config.toml
num_hidden_layers = 20
hidden_size = 160
vocab_size = 1152
norm_place = "pre"
attn_scale = 0.177
Each number is 200 + 30 x the weight over its row's rms, rounded and kept within 0 to 999. Layers, rows and columns count from 0. The size before them is the row's rms in percent of the matrix's.

# layer 10 MLP up, 448x160, rms 0.127, rows 358-363, columns 0-79
100,176,193,219,233,162,214,188,200,243,211,194,187,220,158,281,236,183,222,206,226,228,221,256,156,208,212,195,166,191,204,180,224,179,206,251,160,241,245,228,164,113,251,222,203,209,182,198,255,246,198,161,210,193,188,217,199,216,238,176,173,184,178,231,255,197,137,147,226,221,236,270,200,206,189,180,190,226,205,220,184
095,216,233,191,214,201,220,221,209,174,209,186,215,290,197,217,207,170,212,207,237,245,239,211,181,212,215,205,211,157,201,170,239,245,214,196,210,180,212,227,204,199,207,190,153,174,198,159,166,196,168,217,188,199,163,258,166,165,251,214,205,174,166,186,212,198,197,245,161,190,141,190,167,204,184,193,166,270,147,230,199
107,158,200,226,241,186,157,228,208,161,208,196,187,170,175,165,213,212,207,171,191,154,216,179,183,140,270,182,196,204,189,201,209,126,190,218,236,167,183,158,228,211,271,247,198,194,233,181,185,219,200,191,232,193,217,185,181,158,235,194,230,221,180,170,182,205,184,204,225,142,169,180,156,214,186,165,126,190,204,194,246
102,191,200,227,164,197,222,249,195,179,232,188,206,186,248,198,184,261,208,194,247,226,236,251,250,181,187,211,163,198,228,176,190,225,199,171,154,173,183,190,188,159,221,163,221,169,156,192,203,190,245,160,245,163,185,219,173,172,221,174,174,231,233,228,159,250,233,220,235,236,188,198,196,117,182,179,214,198,190,210,226
095,204,251,169,184,218,192,164,149,199,172,176,184,199,205,169,200,182,182,168,189,250,155,164,162,180,230,176,231,207,208,221,224,214,224,224,167,266,149,174,215,223,180,167,220,201,166,263,229,203,244,206,171,165,199,177,228,208,252,154,207,205,186,217,200,194,220,236,194,185,165,227,146,228,168,207,239,155,178,164,221
096,226,171,193,195,206,212,222,170,126,162,204,220,244,243,189,164,196,222,177,176,207,243,238,204,208,190,200,190,232,163,239,219,161,247,143,186,185,221,220,192,185,170,236,224,224,156,187,205,199,172,258,223,208,246,275,190,192,144,189,200,217,216,205,264,194,164,234,184,226,155,201,238,213,116,196,187,201,193,170,206
# layer 10 MLP down (transposed), 448x160, rms 0.118, rows 358-363, columns 0-79
101,180,154,178,182,218,161,240,255,232,240,158,239,191,194,187,223,213,203,168,124,219,184,180,208,227,160,223,211,195,163,182,188,224,193,175,248,185,203,217,165,196,196,170,206,135,246,176,203,188,193,253,194,164,177,199,232,152,250,246,211,217,172,225,157,229,203,167,233,245,189,195,201,198,244,239,163,184,202,226,240
098,187,218,203,178,238,157,180,215,151,226,213,231,175,224,237,205,195,183,187,187,175,226,188,249,229,268,185,163,209,210,244,167,191,186,175,202,190,235,228,152,174,192,185,226,210,120,136,203,247,206,217,182,224,195,217,208,235,173,227,217,215,241,169,177,237,184,178,254,170,194,226,181,173,161,181,243,191,220,240,191
104,197,166,228,221,185,213,255,223,207,189,219,202,184,182,174,219,192,171,179,213,211,134,217,169,203,208,205,179,199,203,232,222,234,245,199,198,153,145,180,188,198,238,138,228,172,252,248,184,176,187,195,218,180,231,221,210,261,173,198,162,238,190,195,165,196,217,219,215,188,231,189,200,187,202,174,181,209,143,205,237
102,178,196,137,200,187,238,193,181,190,233,215,242,252,251,212,233,193,204,166,130,211,181,192,283,264,184,209,138,188,207,223,179,205,161,206,235,169,216,184,210,150,218,184,192,201,219,209,153,176,177,207,257,185,194,183,176,182,174,194,178,189,217,189,238,113,210,234,235,158,202,245,242,247,263,211,174,206,219,231,211
097,197,134,204,230,233,199,223,180,183,136,171,243,174,184,216,250,168,172,220,128,233,198,237,207,213,199,196,209,162,251,204,218,234,213,226,197,220,191,197,226,141,195,174,183,180,227,209,163,249,189,248,155,249,227,203,245,177,249,191,198,168,195,207,231,194,195,213,222,190,152,209,213,187,201,160,176,204,156,206,258
098,212,184,145,207,210,202,220,218,118,203,220,210,208,188,211,243,134,159,200,171,175,174,170,227,204,176,144,183,172,204,178,142,238,202,201,179,201,206,217,228,214,177,167,209,213,159,184,189,203,222,171,216,218,186,183,205,217,256,126,138,173,170,207,198,170,209,239,249,240,199,242,260,181,215,152,227,180,236,206,200
# layer 10 MLP gate, 448x160, rms 0.126, rows 359-363, columns 0-79
096,189,213,188,225,240,251,205,224,163,195,189,193,195,181,206,185,206,235,239,194,188,242,165,199,243,168,170,200,232,159,240,148,234,211,177,237,183,212,183,220,195,244,165,222,198,238,158,204,233,195,261,201,197,219,190,162,195,187,218,257,239,213,190,255,184,194,197,110,183,189,236,221,174,215,206,148,242,191,166,201
103,184,256,222,231,188,282,196,210,177,209,190,220,176,186,186,203,184,216,196,227,197,175,143,196,160,179,163,249,212,175,204,222,191,237,210,195,156,223,229,248,212,211,190,164,185,227,146,186,178,231,236,188,217,183,138,201,141,214,222,193,193,194,183,135,253,203,183,180,188,196,220,169,224,160,178,138,187,170,222,212
103,175,184,235,209,222,235,230,167,186,198,232,164,231,168,152,174,167,164,177,216,201,234,217,186,187,245,185,212,188,177,238,180,240,286,201,194,172,247,254,180,154,162,176,228,189,204,204,211,182,140,205,200,273,209,197,201,203,198,200,234,129,206,244,174,234,190,277,209,167,178,238,222,264,212,246,178,235,189,195,147
098,202,151,213,213,187,180,254,195,198,195,176,229,142,240,230,174,164,232,215,231,177,213,239,204,220,181,166,171,224,129,195,214,181,224,213,173,171,226,239,194,204,225,223,184,211,194,209,190,256,211,269,203,204,216,191,206,187,185,225,225,196,149,261,232,187,153,217,187,188,208,196,176,285,190,242,187,178,190,222,230
097,224,218,200,245,199,199,240,212,161,227,135,156,246,267,193,144,215,226,198,135,209,191,170,165,206,200,178,205,228,212,233,183,240,223,238,168,212,225,214,250,189,191,167,193,158,220,202,147,205,243,250,177,224,204,215,236,181,187,159,272,205,216,221,213,230,187,208,177,191,178,187,265,183,179,206,201,240,183,250,251